{"vocab_size": 8192, "norm_eps": 1e-06, "positions": "learned", "qk_norm": false, "parallel_block": true, "init_std_qkv": 0.051, "init_std_o": 0.0104, "init_std_up": 0.051, "init_std_down": 0.0104, "beta1": 0.9, "warmup_steps": 200, "seq_len": 1024, "steps": 9092}
Each number is 128 + 24 x the weight over its row's rms, rounded and kept within 0 to 255. Layers, rows and columns count from 0. The size above them is the row's rms in percent of the matrix's.

# layer 8 attention query, 128x96, rms 0.28, rows 0-16, columns 0-95
size [ 96  82  84  81  86  74  83  72  75  86  91  84  86  81  79  87  78]
[[115 123 132 105 117 153 142 126 151 130 128 165  86 109 113 148 159 123 162 143 112 112  96 140 171 116 130 105 125 126  91 153 127  99 148  95 127 123 133 147 103 145  93  60 104 132 120 183 118 101  97  86 100 165 132 122 128 167 154 140 163 149 154  99 104 142 132  91 110 100 163 139 136 119 124 122 161 171  93 133 154 120 163 133 117 141 141 151 153 157 118 171 114 121 113 115]
 [111 101 120 131 132 126 101 121 157 109 162 132 153 140  94 115 155 135 116 155  81 101 114  69 115 149 127 158 137 140  95 107 121 119 105 124 129 136 110 179 127 123 137 203 107 135 125 135 143 110 127 159 130 108  93 165 135 125 145 147 106 152 164 104  99 124 120 100 165  87  99 133 127 115 158 140 100 113 143 128 168 173 116 127 144 117  80 114 118 115 141 156 168 167 109 133]
 [127 128 122 126 115 121 123  84 143  89 142 154  73 142 114 141 164 175 108 139 120 130 106 136 118 108  93 132 104 134  95  96 123 161 165 123 128 139 129 142 152 122 109 131 107 141 104 166 105 145 112  86 128 139 150 135 135 160 158  68 147 181 169 124  93 135 105 136 172 120 113 135 141 152 112 135 159 124 112 136 109 116 109  95 139 152 176 183 148 143 126 126 141 104  85 129]
 [146 131 157 161 150 128 149  69 147 146 114 120 117 146 142 114 126 114 134 108  91 101  92 131 115 137 127 136 127  94 124 141 108 160 154 115 127 134 135 136 136 124 100 146 158 132 118 147 189 153  81 153  85 113 107 105 103 124 175 127 147 128 148 120 146 111 142  97 124 160  77  90 144 171 116 110  94  82 138 138 155  90 115 152 135 114 114 122 107 120 173  84 157 115 153 132]
 [128 149  97 122  76 126 123 118 128 127 159 123 140  91 154 134 151 135 137 128 118 140 146 166 158  80 155 127 140  96 126 131 117 122 123 138 120  89 135 146  92  83 142 124 126 122 108 216 176 117  93 143 129 123 158 114 110 142 152 122 124 145 158 121 144 102 101 121 161 141 102 148 114 132 173 106  95 125 132 125 111 160 152 153 132 161 120 126 101 110 141  77 149 108 107  83]
 [170 133 104 126 172 118 133 129 118 142 146 166 149  96 144 118 153 152 112  70 149 106 119 126 131 143  99 141  83 125 156 114 109  63 143 107 151 122 115  63 133 111 131 103 125 145 134 127 138 141 116 115 163 108 100 113 147 135 123 123 118 167  97 129 103 128 178 123 117 132 158 106 107 103  94 148 128 157 122 120 167 130 145 136 174 140  89 162 148 144 126 143 110 118 158  87]
 [119  87 104 150 133 119 129 128 117 118 115 127 147 107  98 128 184  96 111 132 127 124 151 160  87 145 135 133 119 127 148 160 160  98 127 129 105 153 112 124 107 122 129 149 138 111 119 188 145 123 167  88 113 114  90 178 142 183 113 153 128 117 134  68 163  77 126 100 117 136 159  85 107 147 101 143 162 109 156 140 147 148 120 135 135 142 122 121 141 113  93 125 104 114 164 111]
 [138 132 136 156  86 134 114 154 108 119 143 112 144 113 142 128 176 124 189 121 105 118 131 118  92 131 123 122 121  45 137 111  70 137 100 139  77 131 126 137 126  94 145 132 121 109 142  90 137 116 120 150  84  96 103 151 149 111 167 112 178 154 113 123 140  92 130 116 161 139 118 106 127 138 154 139 155 125 144 150 112 130 153 108 128 167 103 152 122 109 119 107 171 146 126 147]
 [175 112 152 163 127 122 126  60 158 113 136  66  92 164 117 108  83 166  89 125 115 184 125 141 148 122 116 132 117 130 150 188 130 109 129 114 124 135 132 115 102 141 133 129 156 143 108 124 153 133 108 162 151 151 116 141 118 124  79 119 110 115 104 154 142 162 172  80 150  96 155  99 122 119 143  99 118 134 108 118 133 140 111 140 120  92 134 135 121 111 133 137 122 120 130 161]
 [155 175  88 126 139 121 153 123 117  94 128 153 136 115 144 146 147 113  70 128 111 128 151 116  80  68 112 116 102  89 154 162 154 136 134 123  99 110 101 118 132 146  95 118 125 129 107 140 138 102 145 125 144 144 129 111  98 100 117 145 137 141 107 157 162 103 126 119 143 113 117 128 164 179  95 109 149 112 100 112 167 177 118 164 144 118 105 167 139 151 143 147 107 159 103 160]
 [129 116 122 115 190 160 142 135 108 125 124 126 142 172 132 159  91  86 129 108 169  96 143 139 141 150 115 118 134 102 141 164 115 130 115 139 111  64 127 114  79 108  84 121 114 141 139  91 123 129 183 102 149 154 129 129 137 137 121  98 161  91 101 121 117  94 152 146 129 180 151 126 129 151 117 139 100 160 139 112 124 106 108 166 108 123 105 124 125 132  98 122  97 119 171 146]
 [171 103 169 153 139 118 107 164 141 170 105 164  98 126 112 168 142 130 139 106 118 115 111 133 145 122 139 113 162  86 166 150  85 145 142 124  92 156 122  88 108 120 146 173 120 147 154 163 125  85 106 124  75 105 122 127 110 144  87 150 123  98 159 154 151 130 147  82 127 138 142 106 122 146 100 145 178 129 136 121 129 133 110 107 121 119 118 119 112 135 172 143  90 135 119 130]
 [134 117 149 174 117 123 113 179 175 156 147 147 134 134 136 166  96 126  99 114 126 151 102  87 129 154 138 138 136 127 133 129 142 141 130 109 158 118 111 117 148 104 118 163 126 111 144 114 126 174 158 128 117 178 179 165 138 115 100 133  95 135 105 111 137  93 113  90 124 139  72  70 150 103 119 128 111 116 124 179 120 112 130  98  90 138 117 120 124 117  95 112 135  96 136 160]
 [124 152 154 109 113 141 130 108 160 115 194  85 174  98 103 141 116 113 117 136 112 157 109 111 127 117 128 155  98 125 106 116 119 127 136 162 155 119 124  89  91 123  97  64 137 161 130 162 149 111 118 112 153 152 110 159 177 152 199 119 122  98 135 116 151 111 171 132 132 117 125 138 151 130 122  92 127 143 135  92 131 109 106 134 106 149 151 111 130 125 107 139 146 146 106  96]
 [123 158 123 135 123 116 138 140 183 149 117 101 139 109 133  99 139 129 132  89 170  92 124 104 112 154 144 133 111 173  99 129 115  90  74 136 150 104 109 132 103 100  97 157 142 106  91  85 144 136 171 121 135 142 118 161 140 105 109 148 128 106 140 128 179 103 161 159 145 141 149 103 125 135 133 154 143 101 147 116 138 148  91 135 156 144  61 139 140  98 131 114 137 156 138 160]
 [114 112 146 103 148 128 119 106 119  83 146 141  71 144  95 139 149 141 103 166 144 116 168  91 102 106 123 134 133 125 115 142 121 130 116 114 112 106 141 103 156 154  94 145 124 123 171 121 131  79 168 105  95 153 136 142 107 162 132 113 131 158 108 112  96 118  60 114 162 136 123 147 127 109 121 149 147 108 108 145 152 137 121 145 185 144 111 112 177 137 181 136 116 135 155 137]
 [130 151 131 112 135 121 151 107 151  93 128 123  86  99 154 103 163 169 136 129 160 110  91 128 114 131  97 127 127 132 142 117 136 118  86 165 121 127 129 115 132 148 170 132 101 112 120 144 172 134 125 157 121  98 127 112 120 113  99 136 158  62 138 153 140 109 109 116 165 132  95 171 179 101  97 102 131 102 135 151 123 122 132 146 127  87 111 162 139  86 104 142  91 139 163 173]]
# layer 8 attention key, 128x96, rms 0.278, rows 0-15, columns 0-95
size [ 83  77  80  73  89  77  79  78  73  79  81  83  91  79  81  84]
[[143  70 119 130 114 114 172 111 158 135 108 166  89  75 126 126 116 131 127 141 137  72 142 157 155 121 138 109 131 123 126 112 135 150 139 128 122 113 174 130 129 109 127  81 150 115 139 140 113 123 120 164 112 134 125 133 104 209 135 104 148 115 113 122 110 130 138  98 103 114 142 142 148 138 117 153 134 137 114 162 121  92 166 143  59 168 116 136 133 151 113 159 144  90 116 145]
 [ 96 116 130 135 113  76 127 119 133 136 133 151 171 121 148  94 185 112 130 152 151 142 103 118  67 144 118 131 115  95  92 154 105 124 100 137 138 112 115  95 162 109 167 144 157 114 136 141 122 135 144 167 140 131  90 190 137 137  91 125 114 124 109 120 127 134 115  93 101 128 104 108 141 136 189 105 120 153 146  98 140 153  90 149 154 111 104 113 134 137 137 143 121 169 135 158]
 [152 153 133 146  95 104 143 148 104 101 147 156  90 101 124 128 147 103 115 140 146 116 147 112 149  91 157  88 101 163  91  98 149 174 184 127 105 106 116 156 159 119 108  93 127 162  99 139 143 154 136 178 110  96 154 159 140 142 149  90  93 161 110 144  81 111 110 122 144 114 129 157 148 128 149 125 141 160 125 132 142 137 113 121 111 145 170 104 114 131 133 123 111 106  94 120]
 [140 155 188 182 107 147 162 127  93 126 109 130 162 134 139 113 122  82 141 122 114 124 137 108  87 157 112 130 113 142  60 108  87 133  96 131 138 132 114 131 143 109 128 137 137 132 138 129 140 116 106 115 114 121 109 108 168 138 136  84 120 119 147 116 134 130 137 113 164 184 102 147 140 115 152  87 105 153 128 149 120 123 142 163 179 147 119 119 126 172 131 115 134 107 128  66]
 [131 123 126 129  91 110  64 117 141  70 106 116 105 137 121 141 134 107 162 182 145 113 118 168 129 131 150 149 145 131 157 116 102 121 130 128 124 129 139 154 116 110 132 107 151 157 145 166 144 119 109 194  99 153 125 135 136 127 140 135 133 138 141  91 112 109 113 118 174 152  78  87 160 110 160 135 116 160 117 158 108 159 108 105 123 116 155 176  91 127 137 124 150 136 115  91]
 [154 156 137  98 146 155 144 139 133 153 114 104 121 142 117 151 129 132 151  64 145  98 117 119 110 115 113 104 123 178 148 157 125  74 118 130 192 146 127 175 140  90 123 145 155 105 105 123 146 119 107 151 123 109 104 115 124 140 137 146  76 138 133 131 108 145 152 150 105  99 122 118 127 104  94 166  81 140 131  87 134  89 118 134 116 136 152 135 142 161 160 114  94 157 145 155]
 [144 116 104 134 158 101 121 127 119 106 120 120 128  93  84 143 160  89 134 117 141  94 103 104 142 105 126 106 155 163 106 100 161 119 154 146 141 151 171 164 141 105 144 169 139  96 148 158 157 102 124 132 108 130  94 128 138 131 121 114 104 144 177 111 188 125 118  97 122 165 164 107 127 124 136 144 116 124 105 107 145 127  90 106 135 133  81 168 161 106 100 139 169 119 155 111]
 [118 122 150 137 120  87 133 153 133 117 150 106 116 157 124 165 141 120 180 158 137 125 127 110  63 138 156 120 119 130 118 130 116 104 108 130 121 140  71 138 139 110 109 149 151 133 147  84 136 153 102 120 133  97  91 141 133 162 159 137 127 130 111 165 140 129 134 175 189 154 144 134 164 101 142  82 156  99 142 104  98 141 140 126 117 117  81 147  90 134 110 138 158 108  90 143]
 [159 125 142 143  76 132 188 135 154 105  99 102  99 150 151 159 149 124 108 108 129 141 156 124 131 149  72 120  93 132 181 138 121 150 120 118 159 135 136 147 117 125 159 126 144 119 101 128 120 131 108 118  92  80 121 118 125 126 164 105  85 119 135 154 170 129 113 133  92 129 108 131 148 116 177 106 133 125 132 138 185 135 117 144 146  74 142 118 166 103 107 146 113 128 142  96]
 [154 125  85 121 123 158 141 122 115 108 121 103 133 148 130 130 123  77  93 136 134 111 133 107 108 143 158 147 116  98 118 160 136 161 153 122 152 146 119 179 105 124  89 114 136 185 108 141 104 144 152 121 142 134  84 171 176 145  95 124 135 114 144 133 135 137 122  85 149 102 131 154 112 115 136 177 131 125 124 134 163 108 140 147 131 110  91 139  98 116  90  92  64 149 138 103]
 [135 118 122 130 118 152 123 156 119  91 126 108 144 119 102 111 107 114 122 137 135  96 123 118 135 151  90 138 137 118 162 135 139  91 134 116 136 116 114 112 103 150  91 154 101 155 115  79 142  98 152 118 111 175 179  96 114 132 122 141 132 132 122 114 152 124 175 145 122 128 145 171 128 130 129 147 111 128 145  91  73 107 126 164 125 121 104 156 198 192  78 151 156 120 152 137]
 [157 100 139 125 106 128 154 127 176 125 133 122 106 129 162 131 127 126 143 163 152 121 127 125 117 162 103 117 129 111 118  89  78 174 119 142 103 146 129 111  62 131 123 201 111 141 138 129 130 130  78  87 107 124 130 100  82 115 117 125 119 138 149 153 120 210 145  90 141 132 169 140 135 134 143 149 127 111 136 130 140 117 123  84 125 132 123 129 142 127 134 110 116 130  82 138]
 [133 102  77 152  91 161 118 151 125 121 133 144 135 124 115 136 118 129 127 139 128 156 114 118 147 129 133  94 160 110 130  80 133 162 143 143 160 100 131 119 182 102 106 196  95 125 156 115 128 137 120 115 141 156 157 132 115  63  91 144 106 145 137 156  95 106 130 105 109 108 107  87 134 102 139 127 125 139 126 118 103 150 185 140 177 102 154 159 147 115 108 142 133 106 110 126]
 [151 135 155 128 125 104 131 116 121  72 127 118 193 132 145 142 110 118 101 105 154 158 116 164 111 193 146 111 143 116 135  97 122 110 145 132 147 126 178 143 154 118 124  91 127 110 120  87 113 125 112 190 154 162 141 153 137 136 186 129 120 126 107 127 133 109 170 112 119 116 142 107 128 134 131  91 114 112  98 156 131  89  94 144 112 100 123 111 133 134 103 124 160 112 133  83]
 [112 166  69 100 118 160 119 148 107 148 122 115 125 113  97 101 144 128 120 146 139 120 112 132 112 176 107 131 135 141 130 157 173  98 123 143 149 124  82 151 158 144 103 146 113 128  94 133 163 104 166 142 160 155  71 166 105 147  91 166 131 141 142  98 147 134 143 144  98 107 167  72 122 121 138  95 104 130  99 126 124 145 117 120 150 111  88 127 128 165 132 143 148 121 131 143]
 [120  80  75 128 134 146 102 125  86 128 135 130 127  90 152  94 147 140 104 139 135 114 126  96 141 117  96 100 150  94 134 157 151 164 139 136  80 119 125 139 157 117 148 138 129 161 118  62 119 145 122  93  88  95 119 161 164 152 125 134 121 153 105 113 147 124  84  84 166 113 159 162 119 137 104 126 133 141 138 120 156 141 119 154 131 155 120 128 155 140 137 123 149 183 148 127]]